Weights of a small GPT-style language model, trained from scratch on English Wikipedia.
Size: 13 layers, width 384, 6 heads of 64 (2 for keys and values), MLP 1536 SiLU, vocabulary 32000, 45.3M parameters.
Training: 734M tokens, 15403 steps.
Each number is 50 + 15 x the weight over its row's rms, rounded and kept within 0 to 99. Layers, rows and columns count from 0. The size before them is the row's rms in percent of the matrix's.

# layer 4 MLP up, 1536x384, rms 0.153, rows 187-214, columns 0-127
103:45 57 82 65 58 62 62 60 38 50 57 42 50 60 48 39 53 49 78 65 73 44 23 63 64 66 85 63 57 22 40 50 48 43 46 55 40 60 71 58 61 65 60 41 36 32 58 54 42 60 37 53 61 16 38 50 68 51 48 47 08 58 45 63 59 54 30 59 33 53 59 63 50 05 60 65 29 70 58 59 45 76 73 79 68 47 42 82 47 36 48 24 36 34 68 31 66 70 41 33 33 56 40 75 48 42 50 53 57 40 50 33 34 70 44 42 66 61 41 45 66 60 38 45 70 39 72 22
108:61 82 53 69 56 55 79 44 34 47 51 56 62 60 41 38 51 60 68 49 36 47 44 36 57 38 51 29 26 35 34 49 55 80 53 40 58 50 68 39 38 61 56 14 43 80 32 46 41 44 28 69 49 54 40 47 27 70 63 62 58 53 19 45 71 41 59 47 32 47 29 45 78 36 52 57 68 71 50 61 51 30 47 48 76 51 74 37 75 31 54 33 74 37 33 33 39 51 58 48 39 37 54 60 37 44 53 57 38 39 46 55 62 53 57 50 48 48 45 99 36 42 31 69 51 55 48 39
103:54 44 60 37 46 43 71 18 07 64 31 47 66 43 43 39 58 63 57 63 54 38 57 56 50 35 46 69 43 51 71 42 39 30 69 53 55 61 42 58 41 19 52 38 65 42 54 40 55 55 28 61 57 47 23 44 61 57 48 77 52 60 77 27 44 57 35 56 57 17 62 67 31 21 64 54 47 58 68 36 63 43 29 64 58 54 51 57 33 77 31 49 45 78 59 61 67 59 54 45 69 52 38 51 61 35 39 64 45 86 66 73 53 61 43 74 70 59 46 37 47 65 29 57 61 34 56 37
099:67 64 45 45 59 29 71 56 83 69 57 51 67 54 50 22 41 36 47 69 63 39 36 68 81 26 51 50 42 53 42 73 00 59 32 42 56 36 59 26 73 50 57 37 58 40 36 55 40 45 49 33 41 51 43 53 53 31 46 68 46 61 42 36 44 53 57 06 48 58 54 71 37 53 36 46 57 41 63 72 65 25 51 46 55 54 74 55 29 51 58 42 45 21 35 42 54 60 40 54 71 08 55 45 50 62 66 48 51 18 25 56 54 29 58 50 56 71 38 71 46 54 64 19 36 50 31 47
105:13 59 30 60 64 90 42 45 63 44 69 48 42 59 60 62 41 62 46 23 67 47 47 39 80 66 37 24 50 09 73 66 43 31 57 64 69 49 57 31 45 39 37 46 55 79 25 35 56 50 62 48 44 25 53 44 66 45 42 41 59 69 33 41 63 34 44 62 55 55 43 43 51 43 70 50 45 37 53 39 34 55 32 35 62 59 68 70 66 61 68 44 59 41 39 51 71 60 51 46 04 39 53 79 55 63 62 64 46 22 63 51 50 58 33 39 58 52 69 32 53 31 22 57 43 33 85 32
094:52 59 61 60 69 34 51 56 49 59 47 29 47 53 65 66 58 62 32 31 26 35 50 31 46 56 44 61 72 52 22 59 49 19 36 55 38 38 46 61 14 48 27 61 16 43 22 28 50 23 45 30 49 57 44 42 57 31 42 38 57 53 40 61 32 40 60 47 58 50 48 91 68 54 55 47 40 06 50 67 61 53 40 46 65 45 61 50 23 49 57 45 69 70 36 73 08 62 36 74 64 33 56 39 84 29 62 53 64 48 47 52 38 70 65 51 32 49 26 66 75 60 46 83 41 59 54 48
099:50 64 45 44 67 68 49 50 68 61 33 68 52 53 40 49 36 62 50 65 56 54 47 55 61 27 66 32 64 52 84 45 46 60 57 28 43 47 59 51 50 69 23 31 34 46 28 54 27 41 41 62 44 54 45 68 63 25 56 79 45 46 39 58 47 51 54 59 44 25 49 54 47 25 51 62 48 47 62 39 53 34 57 44 50 37 41 54 70 37 59 97 34 61 49 49 67 60 88 50 49 75 42 49 45 54 74 24 55 51 63 36 66 65 17 51 80 41 27 38 58 88 74 18 58 62 75 42
116:44 56 40 29 64 46 70 36 59 76 54 28 59 38 49 32 53 26 61 61 38 26 36 36 55 35 70 46 58 22 27 46 53 42 50 45 25 67 46 55 54 48 50 34 72 36 48 69 57 75 84 22 68 59 27 73 77 51 61 56 20 47 46 41 43 45 67 72 57 22 65 58 54 48 44 42 46 43 60 47 43 74 49 66 46 48 47 51 46 59 38 27 61 46 43 55 64 60 34 54 41 20 67 69 56 50 61 68 17 43 54 47 38 40 33 46 45 25 71 61 39 48 53 33 51 54 64 47
111:54 45 31 86 22 55 16 48 68 69 40 01 40 79 75 14 57 26 42 17 53 52 33 83 27 42 45 61 58 32 47 44 48 42 09 58 11 24 37 62 63 43 25 31 64 21 64 36 67 49 47 32 62 66 49 59 36 24 21 46 50 31 80 53 26 67 18 62 54 45 60 57 53 56 69 58 39 66 49 27 72 43 74 43 58 64 39 35 52 51 48 59 61 77 24 30 58 60 79 67 20 65 48 43 50 59 37 42 42 69 64 44 58 52 57 46 40 45 68 67 79 68 45 21 68 35 28 39
094:39 40 61 70 52 28 48 57 49 43 32 12 60 66 69 21 39 68 62 43 61 37 22 47 20 34 54 36 30 59 46 35 58 55 35 59 43 54 35 47 55 37 26 22 68 70 71 67 59 57 37 51 55 38 36 53 30 56 61 25 54 47 46 65 57 44 57 49 37 54 65 61 55 32 52 32 44 30 32 67 53 32 57 35 55 80 40 26 54 49 65 54 45 38 84 31 51 52 65 53 63 64 53 69 57 50 55 56 59 52 56 31 50 41 39 37 47 58 80 69 41 41 71 37 59 42 61 47
101:46 44 76 55 48 62 36 63 35 41 43 35 42 76 58 31 51 62 71 73 38 38 68 20 68 79 31 48 61 84 41 31 52 15 70 53 54 31 56 64 62 65 32 22 45 60 56 58 36 74 27 85 73 36 49 63 19 74 40 41 61 32 54 30 36 50 71 42 41 36 55 36 69 60 45 56 22 33 60 34 42 50 61 46 26 57 41 60 35 81 70 45 54 36 76 29 37 29 52 55 52 30 30 47 54 57 64 28 62 37 60 63 78 77 60 64 45 38 38 46 54 29 40 40 41 49 57 44
093:62 79 29 66 44 38 42 69 46 53 58 49 99 60 69 65 42 82 58 55 38 59 51 21 62 14 42 26 45 46 69 53 35 45 67 44 68 54 68 38 59 69 72 71 31 54 46 49 67 43 59 52 43 34 42 40 56 51 21 36 41 54 48 59 47 73 60 56 64 65 51 60 40 43 25 17 63 38 69 75 39 24 37 71 25 51 74 61 37 52 62 42 84 57 38 48 73 46 50 56 61 47 62 35 74 54 42 66 45 97 37 57 43 47 65 36 57 39 39 31 48 42 55 49 48 43 66 71
097:58 56 43 53 78 48 56 25 32 34 53 20 65 35 47 49 75 51 28 46 58 42 34 57 34 63 55 50 41 62 54 30 38 09 33 60 53 20 89 66 48 36 73 56 77 53 63 21 30 39 44 54 60 62 59 31 50 57 62 24 38 66 41 46 37 48 55 56 43 65 49 61 41 36 22 53 18 50 59 37 51 54 65 32 36 55 42 52 45 50 39 38 35 40 57 63 69 37 42 59 34 49 21 64 48 61 45 54 26 32 54 51 47 35 54 49 27 66 49 29 59 33 54 64 58 34 25 71
097:53 28 54 57 59 52 61 51 34 49 52 40 34 36 49 52 64 49 43 21 38 51 36 48 61 48 60 36 24 67 36 40 51 46 29 54 56 46 61 47 72 54 61 83 75 51 50 29 76 44 49 86 56 62 61 77 33 36 63 19 62 47 58 40 47 73 46 56 64 36 37 60 38 35 72 34 30 65 80 56 44 45 46 51 50 38 07 41 52 52 25 46 33 87 64 51 15 79 63 52 39 46 36 70 41 56 55 57 11 45 18 38 29 55 41 63 84 42 95 86 34 70 37 65 46 27 64 73
094:49 33 70 55 52 60 69 37 55 43 51 58 49 63 84 51 55 31 42 34 35 66 45 37 45 57 54 40 42 53 51 52 58 62 42 45 43 47 49 41 38 25 59 76 44 70 35 49 47 38 52 62 45 06 53 36 49 60 41 44 48 51 32 67 63 62 55 51 62 40 78 36 35 80 53 53 35 78 43 36 62 66 87 69 46 34 54 55 99 60 60 56 66 45 49 44 52 47 55 57 39 61 44 23 46 56 66 69 64 58 43 42 61 44 58 62 42 31 43 56 68 58 73 99 73 44 65 69
110:20 44 58 53 55 26 35 68 78 49 73 68 65 43 21 45 53 69 62 39 30 70 64 48 77 56 50 50 70 30 32 42 18 24 50 40 41 46 65 50 05 26 60 52 60 60 40 51 58 57 79 49 46 69 54 19 51 45 56 56 60 62 71 54 45 71 50 55 35 62 51 41 26 40 53 05 29 68 73 46 49 52 39 28 74 62 64 52 73 47 57 55 43 63 49 43 54 44 55 55 50 64 40 60 58 53 49 31 64 74 71 30 47 41 61 53 50 58 46 34 43 79 70 55 53 52 49 75
111:46 40 53 67 46 29 52 47 54 47 56 19 40 34 66 62 48 26 57 56 34 28 43 49 26 42 55 27 61 30 48 60 57 34 43 43 60 30 48 55 51 66 45 58 64 42 39 31 49 48 43 90 61 43 27 55 40 65 63 56 34 48 71 17 24 23 40 68 44 07 55 57 64 60 51 72 55 62 74 21 42 35 62 39 60 88 89 56 55 45 43 26 56 47 51 49 43 69 70 57 35 46 23 43 49 43 34 60 61 76 30 59 43 24 64 24 61 38 58 41 42 69 52 51 33 58 64 54
098:71 51 72 52 54 40 47 45 40 22 44 21 40 35 56 39 56 53 59 63 42 57 49 65 69 37 54 35 37 55 46 65 62 53 47 57 59 42 37 39 44 75 31 58 70 27 56 54 64 59 41 55 66 46 67 55 76 55 53 35 42 50 69 45 37 56 61 58 54 30 67 66 54 37 54 34 61 44 68 33 33 46 84 19 55 21 46 54 25 43 30 53 54 41 82 44 70 01 53 59 66 28 46 58 35 56 42 19 38 30 31 31 68 55 35 83 78 35 54 59 56 73 37 05 41 44 54 69
106:60 28 57 55 69 37 55 48 58 49 67 50 37 24 32 74 67 45 42 29 74 28 66 12 45 39 64 50 59 41 78 46 38 33 51 34 64 35 52 40 51 61 60 57 27 58 47 61 42 30 42 38 79 54 27 44 48 55 76 49 34 84 69 51 29 19 55 48 54 63 77 62 61 55 64 52 51 57 51 59 32 38 55 32 21 60 58 43 27 46 52 46 45 56 64 41 53 30 57 66 71 53 43 53 64 34 66 42 60 24 47 76 31 33 66 26 62 52 75 48 59 48 28 59 61 31 37 58
089:42 41 79 55 58 56 64 79 34 20 58 61 51 82 42 37 46 30 66 77 44 46 62 37 07 59 62 71 49 19 38 66 22 47 40 27 55 52 37 94 54 44 53 47 56 58 68 23 64 66 53 71 64 65 42 47 70 48 64 49 81 69 37 39 48 32 36 42 46 40 23 63 40 61 47 65 87 63 41 43 28 42 56 77 51 70 49 41 45 66 65 47 71 54 37 49 49 74 44 53 56 16 44 70 75 47 30 44 51 55 46 57 54 57 50 92 61 44 86 67 75 71 40 64 63 59 58 58
098:60 38 42 56 65 47 76 50 46 38 52 71 53 33 23 37 60 54 46 63 52 39 31 53 76 36 55 74 36 62 84 55 46 57 40 47 50 58 58 41 35 42 43 45 57 43 65 37 62 37 34 33 53 99 56 22 59 58 48 33 26 61 34 64 55 70 50 66 57 21 28 46 58 15 29 44 58 72 28 23 59 46 42 30 53 51 29 51 28 62 52 52 47 47 46 65 50 51 39 47 59 21 34 79 45 46 34 35 64 46 18 48 61 59 44 59 06 58 32 65 59 39 74 73 57 42 65 55
096:58 51 60 58 47 52 39 51 50 66 45 60 67 44 38 48 40 51 31 63 69 24 65 33 33 65 52 63 48 43 51 22 54 51 48 42 23 40 30 63 29 22 21 62 70 57 54 47 34 52 48 62 71 53 32 68 48 52 52 50 32 43 34 17 49 54 54 41 23 35 53 77 30 26 47 60 36 67 47 70 43 50 38 67 54 42 59 36 50 62 27 33 57 67 46 64 56 48 43 35 47 34 48 59 66 46 57 36 45 50 45 16 64 67 79 39 44 42 47 49 38 40 25 40 55 52 59 61
094:58 16 57 46 34 37 38 54 22 42 54 55 72 25 79 43 68 51 44 32 65 39 68 48 56 49 54 27 47 32 74 42 59 60 66 32 67 51 47 22 82 68 25 54 64 63 45 55 32 65 44 55 59 27 60 37 46 56 65 43 53 63 60 38 73 56 77 54 61 43 41 50 40 97 57 61 57 51 62 61 45 53 38 76 42 55 34 77 48 55 42 79 44 53 32 57 39 46 51 55 60 67 59 40 30 24 59 47 65 25 39 56 54 35 54 47 57 55 51 57 58 24 62 31 39 59 75 40
108:62 31 68 25 32 50 49 43 54 19 47 37 14 28 61 47 51 43 53 26 39 37 28 46 73 46 53 56 27 53 30 36 29 53 78 82 57 72 36 12 58 56 83 61 42 50 40 69 69 42 50 59 49 33 61 54 38 75 36 54 71 44 58 58 80 27 61 50 51 31 64 32 51 42 69 81 58 47 59 44 55 42 61 34 22 74 81 28 27 48 50 76 39 50 35 33 53 43 71 60 58 62 57 47 52 58 74 34 19 28 54 64 48 72 28 63 64 41 46 66 31 47 51 35 36 48 44 39
104:47 42 68 54 30 46 54 47 58 55 64 49 71 44 54 59 59 78 60 36 23 66 48 57 54 60 66 76 61 68 39 78 61 39 68 39 31 37 40 61 61 51 66 20 28 35 54 53 57 48 55 50 47 70 38 61 47 56 54 62 55 38 26 24 66 59 52 54 47 52 22 28 64 41 48 45 32 71 74 34 28 48 37 44 67 67 64 42 16 35 35 54 39 56 60 60 49 67 53 51 59 22 48 68 34 71 55 50 51 44 63 61 57 35 27 55 64 31 63 39 47 62 41 58 66 59 34 43
112:23 64 36 33 55 65 38 64 35 38 29 69 57 55 83 71 47 44 35 45 56 72 80 74 25 05 35 43 34 59 75 52 41 35 53 49 53 37 57 57 35 44 47 61 47 36 43 74 64 69 53 45 41 41 46 51 57 46 42 48 66 38 65 56 49 63 61 62 74 37 44 30 65 37 52 67 50 76 47 42 14 38 63 41 73 42 55 50 56 46 55 23 33 77 14 49 38 67 48 22 72 68 17 60 23 58 67 50 14 46 71 66 72 56 28 37 14 54 52 36 49 55 36 55 40 35 39 47
098:66 64 65 48 50 46 67 49 62 28 68 45 23 44 32 57 63 45 71 39 16 64 73 50 55 42 44 51 84 35 46 68 54 49 35 57 50 38 35 78 48 71 58 61 64 47 53 54 33 58 31 38 68 18 58 63 38 38 43 38 35 65 22 56 51 32 31 62 71 48 54 54 70 47 43 48 38 65 35 72 33 38 77 30 66 52 49 52 69 50 73 33 47 33 57 63 30 50 62 32 39 56 25 62 50 37 47 60 49 68 73 35 55 48 51 67 43 91 47 49 41 55 59 70 35 38 42 47
097:35 58 51 55 54 39 76 59 47 61 34 43 49 39 66 62 74 79 40 65 41 20 27 56 36 54 42 78 52 83 47 40 67 53 61 59 56 46 51 51 44 59 35 00 52 33 35 67 50 75 33 55 69 40 53 35 35 21 45 48 23 09 49 70 65 34 28 75 38 43 53 66 54 43 79 35 42 70 40 72 38 56 57 65 77 64 45 49 31 38 56 35 30 68 72 31 31 47 26 54 33 37 44 61 65 35 48 41 68 69 46 42 50 74 59 49 62 37 67 58 50 66 70 69 33 75 60 90
# layer 4 MLP down (transposed), 1536x384, rms 0.103, rows 187-213, columns 0-127
093:50 33 37 12 26 60 37 42 67 50 56 44 45 30 42 32 63 37 11 28 40 28 65 81 40 31 37 55 28 32 25 31 47 35 62 54 76 55 51 38 50 30 45 47 43 36 65 36 56 09 32 40 45 64 74 42 48 52 63 36 39 55 55 80 56 67 31 50 54 40 59 24 45 43 52 64 51 56 36 60 56 48 34 55 63 63 65 53 63 50 68 58 58 38 46 68 41 43 68 55 45 45 67 52 50 55 51 39 42 61 55 32 47 56 64 54 36 57 60 42 26 60 42 36 48 77 63 69
101:57 24 45 59 57 45 46 43 53 50 50 43 66 35 73 26 58 61 64 64 54 35 46 44 50 52 44 38 59 47 48 90 43 57 21 71 57 84 41 70 61 49 29 41 34 71 64 41 38 52 42 36 63 41 30 30 51 53 73 31 56 57 51 50 30 64 18 67 56 49 48 62 57 55 38 58 51 35 46 30 35 38 55 41 43 11 68 29 51 77 53 48 78 31 59 34 62 65 51 45 29 70 53 41 62 53 38 37 58 20 48 46 70 50 30 57 63 48 68 18 74 48 46 58 42 54 41 16
099:75 23 67 68 56 22 63 47 41 50 37 40 55 37 38 67 30 34 71 50 23 64 63 67 46 31 56 39 39 40 30 46 56 48 66 61 57 37 57 53 82 29 56 53 52 62 18 60 35 54 18 36 64 50 60 59 55 72 63 62 42 49 56 46 37 68 50 60 57 59 61 54 59 57 47 62 48 23 55 51 29 32 13 28 59 57 47 40 51 45 42 60 52 62 52 22 50 52 35 45 33 36 50 68 64 43 29 62 63 27 72 51 56 49 82 31 63 48 31 46 47 55 51 37 39 40 56 44
100:76 70 70 38 40 59 57 57 42 48 52 11 62 59 47 52 46 22 46 91 13 35 67 83 53 52 69 53 56 46 50 51 58 77 35 70 64 67 60 43 40 41 67 48 29 57 37 59 42 33 33 51 56 42 39 46 41 39 44 25 75 57 51 26 51 52 58 47 58 67 53 64 38 42 28 71 60 43 37 31 43 40 48 59 39 37 67 41 29 49 51 71 35 40 69 48 53 29 18 42 89 46 47 40 42 68 77 54 82 45 26 46 62 48 46 35 90 60 91 44 47 47 83 44 58 42 46 60
110:63 44 37 49 43 55 45 52 46 51 59 34 40 46 43 46 69 64 44 67 54 76 32 50 58 59 81 35 99 68 31 27 52 43 40 68 59 32 41 46 56 25 56 65 41 41 30 63 82 40 95 46 56 39 46 59 37 54 48 64 26 40 51 61 41 57 51 39 59 57 46 47 58 55 51 77 51 70 38 37 50 47 59 50 44 22 72 24 51 69 82 49 36 34 42 37 63 63 53 42 52 49 63 54 82 50 49 81 66 53 60 37 77 23 40 46 55 71 49 16 54 51 40 52 23 50 64 31
094:59 58 46 53 47 78 53 66 65 41 31 70 55 42 40 55 37 50 57 51 29 41 56 42 50 19 78 39 73 54 33 30 64 30 47 46 60 38 39 63 79 25 52 68 45 58 38 31 60 26 44 40 42 34 84 55 55 25 32 41 70 35 37 54 43 68 56 63 68 45 54 62 49 33 59 42 58 33 78 65 46 38 48 68 76 42 63 47 32 58 55 61 70 63 04 70 24 52 48 40 57 74 54 58 62 59 64 26 58 25 40 43 17 72 60 40 49 51 21 65 54 35 49 78 50 51 37 50
105:69 49 35 64 56 36 22 25 61 35 67 73 05 43 61 78 65 54 25 28 51 39 48 62 75 55 60 50 22 60 38 57 43 33 31 77 69 49 57 52 60 53 23 37 30 64 51 53 31 63 58 79 36 58 47 69 47 36 42 39 41 44 61 17 43 40 61 63 55 63 60 71 53 68 37 55 22 52 42 63 50 48 95 56 57 53 59 42 58 22 52 63 71 60 27 41 35 54 36 38 44 69 43 73 67 39 49 42 39 35 29 37 61 04 41 48 75 64 34 38 60 48 40 43 41 33 51 61
123:58 67 44 59 65 76 61 42 59 47 43 43 41 52 59 68 59 45 53 88 58 24 55 54 43 59 55 54 65 31 46 40 59 65 66 35 66 28 38 69 58 63 49 27 63 39 42 51 76 84 35 56 94 57 58 44 63 61 43 42 58 61 69 50 63 45 68 40 62 42 48 51 39 45 56 23 55 50 49 73 56 41 62 49 27 52 68 40 73 50 54 71 75 33 39 49 60 50 42 56 62 02 35 64 54 30 63 46 50 38 28 59 46 51 68 31 53 50 65 50 45 48 66 45 57 41 50 65
105:34 47 35 62 56 62 39 55 64 47 58 60 69 60 49 47 66 49 69 59 57 35 54 68 63 43 61 49 84 54 54 54 62 42 45 03 40 42 76 42 34 23 35 43 30 20 64 59 62 55 65 31 45 55 69 52 54 82 44 62 37 42 59 64 38 44 19 54 55 63 36 49 61 61 49 67 26 29 79 67 55 56 62 50 44 44 46 21 57 46 58 49 50 36 57 08 35 41 65 44 50 62 40 34 57 35 57 63 54 35 64 44 48 22 40 43 60 83 44 65 16 35 35 59 58 27 33 35
099:65 46 42 32 50 65 57 40 36 59 58 53 52 47 39 62 24 44 23 61 34 52 70 42 48 46 45 48 50 56 27 39 49 28 66 60 63 72 64 19 66 64 59 53 72 69 42 55 23 91 42 37 41 67 39 64 15 47 52 61 89 50 64 44 48 64 54 56 51 52 44 35 39 53 35 63 63 21 48 46 67 25 85 30 47 68 23 26 49 44 31 73 46 43 34 60 35 66 33 57 42 53 37 52 54 59 33 37 49 58 39 54 18 54 54 41 45 46 52 55 47 40 39 60 36 62 37 45
102:51 55 68 62 64 31 69 27 36 39 26 49 34 60 50 25 59 54 28 58 67 62 33 44 56 56 50 49 44 78 51 41 50 65 75 63 57 27 47 54 46 45 52 41 46 48 56 47 65 26 58 46 53 51 37 63 61 39 59 33 69 59 60 66 45 38 69 53 48 47 42 42 41 75 26 62 40 45 63 50 31 49 42 67 66 57 52 35 44 36 60 29 58 73 52 21 33 70 73 35 48 67 57 67 53 46 62 25 70 58 13 44 31 56 42 42 37 27 49 45 68 52 63 46 77 60 37 65
091:53 62 48 50 16 49 47 76 75 88 66 39 51 65 33 57 82 47 49 39 41 55 54 33 53 29 47 56 24 47 49 25 30 69 48 29 64 36 56 54 50 50 73 69 60 53 45 42 36 74 60 43 26 50 74 23 45 11 53 66 56 51 33 36 63 67 26 51 54 36 37 51 52 80 72 65 56 69 36 60 55 57 49 54 36 57 54 45 47 78 42 37 67 41 38 43 63 55 50 46 50 44 36 56 69 39 45 55 61 72 45 46 60 38 42 70 42 55 47 56 29 51 52 45 06 62 61 32
098:41 45 48 41 51 56 41 33 62 32 37 21 08 58 46 58 69 66 50 62 45 48 40 59 52 24 25 37 42 75 56 68 15 53 43 81 27 36 63 23 59 42 81 27 69 39 28 36 51 39 58 67 22 22 26 38 50 21 47 39 49 79 45 41 29 43 34 49 40 64 39 65 40 39 48 36 66 36 29 55 79 39 65 54 56 35 95 64 56 63 40 56 37 64 35 52 39 34 34 61 56 39 35 35 17 58 77 29 47 58 68 42 45 34 58 37 39 54 40 36 45 29 56 58 20 42 38 27
099:55 28 52 45 43 57 17 52 55 67 51 68 54 73 49 36 45 47 38 36 45 51 43 14 39 50 36 41 35 52 59 58 71 75 65 43 48 48 64 67 49 48 64 51 25 65 50 56 52 36 03 67 64 32 32 09 73 46 70 64 59 65 26 58 58 46 46 48 69 58 40 41 43 35 66 40 14 38 45 48 56 40 31 62 41 40 56 37 39 32 75 52 41 51 56 55 45 77 42 26 45 35 60 25 36 76 42 58 59 75 43 57 49 50 42 48 47 37 57 42 35 58 45 55 49 32 40 34
094:53 50 41 67 30 52 84 89 36 52 47 21 40 41 14 76 60 50 42 49 50 21 59 39 66 79 52 31 74 68 46 65 56 52 53 38 32 69 30 64 48 57 56 78 42 48 63 62 58 56 42 42 48 72 29 45 77 34 58 46 84 61 43 68 66 76 36 47 60 66 71 73 39 47 52 57 44 59 63 68 64 69 43 34 46 26 41 62 64 52 49 50 29 50 74 42 64 56 42 35 39 06 63 58 46 49 44 51 51 79 30 52 43 43 54 39 49 60 60 52 28 41 55 40 37 43 49 31
114:19 50 79 49 60 36 68 49 30 32 57 53 64 40 13 38 29 73 57 49 64 53 48 67 63 49 60 44 46 48 55 51 35 16 34 52 29 40 57 32 43 52 29 27 55 60 41 70 55 77 66 40 45 68 80 74 16 47 58 82 57 64 51 44 48 61 74 54 58 48 55 54 47 06 59 43 39 46 47 57 36 62 34 58 34 60 34 65 42 25 67 68 39 53 41 16 67 28 54 51 72 49 33 58 31 86 49 30 35 63 51 55 42 29 33 65 38 35 50 49 45 52 72 40 31 51 47 40
121:37 61 28 59 62 12 66 62 55 54 07 37 46 60 66 57 68 53 62 47 22 56 52 59 48 55 56 29 56 68 31 58 25 46 68 55 62 49 47 33 90 45 57 70 29 18 22 73 58 48 67 62 75 48 10 50 62 56 44 43 57 27 43 26 47 45 46 69 29 38 73 32 34 80 58 51 36 54 62 55 33 38 52 33 46 53 50 78 43 46 33 61 44 39 34 36 40 53 66 27 35 44 56 47 38 51 47 43 66 46 56 72 73 25 64 51 42 43 66 64 57 34 54 83 54 63 39 70
103:64 62 30 52 68 53 29 71 61 56 42 36 32 54 80 67 57 50 67 48 39 57 65 40 38 69 67 42 48 62 64 40 69 44 54 38 17 39 72 43 60 38 51 44 49 70 30 65 57 38 48 53 55 40 58 54 53 26 15 52 54 24 62 55 28 23 69 51 61 45 48 68 44 64 57 48 61 46 49 20 52 47 59 43 50 42 65 45 69 29 58 64 50 45 52 57 55 78 51 39 55 36 64 43 69 40 50 65 62 40 44 39 69 35 59 65 45 46 74 61 45 48 68 53 31 64 49 61
107:46 52 55 62 65 36 62 67 49 48 39 42 54 59 60 38 31 49 70 29 44 48 26 68 27 80 71 31 71 22 67 40 40 60 31 33 58 43 69 61 21 41 52 48 47 63 24 71 45 41 33 58 49 43 46 34 56 62 58 35 59 44 69 72 23 35 51 43 42 42 54 83 34 42 32 65 63 83 50 59 84 38 70 39 49 53 44 54 46 69 42 72 20 93 56 58 24 39 45 34 61 46 53 46 31 78 56 48 55 68 40 43 32 51 47 49 44 29 41 79 62 51 32 53 68 48 41 50
095:56 69 26 32 44 27 39 53 38 72 45 44 18 43 63 32 17 69 43 32 49 66 52 46 50 49 32 46 26 57 68 28 38 66 41 62 74 52 30 34 53 52 46 48 47 43 75 77 54 40 46 43 55 63 60 25 30 51 50 44 28 45 35 37 80 70 39 50 56 81 40 46 48 35 45 73 21 61 35 62 61 75 56 42 53 38 68 56 55 37 56 46 20 62 34 68 57 16 61 60 39 69 59 33 58 53 52 69 35 70 54 57 33 29 40 28 31 49 39 57 25 35 58 28 28 50 59 34
108:41 55 24 45 48 50 83 21 42 51 37 67 65 31 48 41 43 45 96 44 55 33 24 45 67 38 62 46 58 44 81 29 45 48 66 74 47 24 39 34 52 52 55 35 71 47 57 55 76 66 56 51 83 55 47 13 67 61 64 53 57 66 67 72 35 38 54 52 54 31 39 82 52 65 55 99 40 75 34 64 44 15 35 38 69 71 56 48 42 46 71 58 44 35 51 48 40 34 53 51 66 34 47 55 49 40 76 45 80 55 44 45 53 49 62 45 35 57 69 71 44 75 37 60 47 49 40 44
095:43 43 32 51 48 38 68 73 36 53 63 65 21 68 72 55 56 79 66 37 68 66 55 34 59 61 57 45 49 37 57 48 49 59 51 65 45 34 49 53 58 32 48 64 30 68 52 77 56 28 29 64 44 43 53 42 30 58 52 64 46 51 40 47 53 48 49 36 64 75 43 47 56 35 84 77 48 58 29 29 34 53 39 76 53 33 30 28 66 45 44 60 76 55 63 48 41 50 45 27 67 62 47 39 68 46 17 49 67 34 58 41 70 45 71 53 56 78 39 46 40 25 30 49 64 22 52 19
100:35 77 44 74 29 53 37 78 52 58 51 69 54 78 45 56 54 78 68 56 30 36 51 15 57 48 45 41 35 51 44 60 49 48 63 51 52 50 55 65 46 39 70 55 29 36 71 40 47 21 74 33 60 37 33 40 50 99 20 83 68 53 44 48 29 44 47 34 52 65 42 29 60 42 77 59 43 74 53 67 63 39 39 47 68 48 55 36 59 45 59 57 57 44 53 36 56 45 78 51 21 59 48 67 40 45 61 60 58 43 42 53 60 70 41 73 26 35 40 20 52 31 45 72 60 69 33 50
110:45 72 43 56 30 93 61 41 64 36 35 37 59 66 53 34 17 61 59 24 56 55 34 53 64 68 48 33 72 58 64 55 46 55 64 53 48 82 36 22 31 49 69 40 27 35 55 49 51 73 68 67 48 39 63 44 63 47 62 29 74 57 78 45 33 44 58 45 57 40 42 40 40 34 81 46 53 40 60 43 40 22 36 39 40 61 60 52 75 44 48 55 48 41 33 50 35 53 62 39 55 29 31 50 45 52 33 64 79 35 58 60 49 56 31 65 53 37 70 52 44 40 57 67 41 40 68 43
105:43 19 62 54 67 57 38 44 71 71 63 53 54 69 47 82 37 44 47 61 63 58 31 62 18 68 59 32 60 61 54 49 37 00 63 36 44 62 45 30 71 47 46 34 47 48 38 24 36 58 35 59 40 30 50 54 53 73 77 79 67 62 27 32 40 95 38 55 34 64 73 53 50 54 33 52 56 60 66 55 82 50 67 39 61 38 35 46 30 29 75 59 51 58 46 53 51 51 53 48 29 37 21 68 37 36 53 36 66 47 54 46 32 38 23 45 51 25 67 24 43 36 48 76 73 59 24 48
107:58 67 43 55 46 60 41 46 49 55 68 90 52 57 50 70 36 52 56 42 45 61 27 78 61 48 42 16 44 39 56 32 73 58 39 15 30 65 34 40 45 22 50 47 42 45 45 67 88 58 46 60 57 44 23 53 54 31 30 55 36 53 57 46 37 39 62 33 36 53 49 57 11 77 30 45 39 37 62 46 70 48 48 68 51 69 29 68 50 58 51 33 49 63 68 47 20 59 85 42 70 44 60 39 52 64 50 56 46 63 44 31 43 62 37 55 48 70 76 52 47 08 62 29 58 41 37 39
101:46 75 29 36 40 39 70 75 47 50 60 68 63 62 36 28 46 35 60 73 48 39 61 57 57 51 44 53 48 57 55 35 18 35 44 37 68 52 70 38 41 54 31 50 43 71 42 19 44 54 53 62 70 55 47 38 44 70 52 37 60 63 46 57 17 52 41 54 60 58 65 54 99 44 56 56 43 51 27 51 42 61 30 50 68 87 11 53 59 56 35 58 64 41 45 44 13 37 45 56 41 44 74 64 63 44 52 63 54 61 64 35 67 62 45 57 62 52 55 71 46 69 70 52 41 65 48 17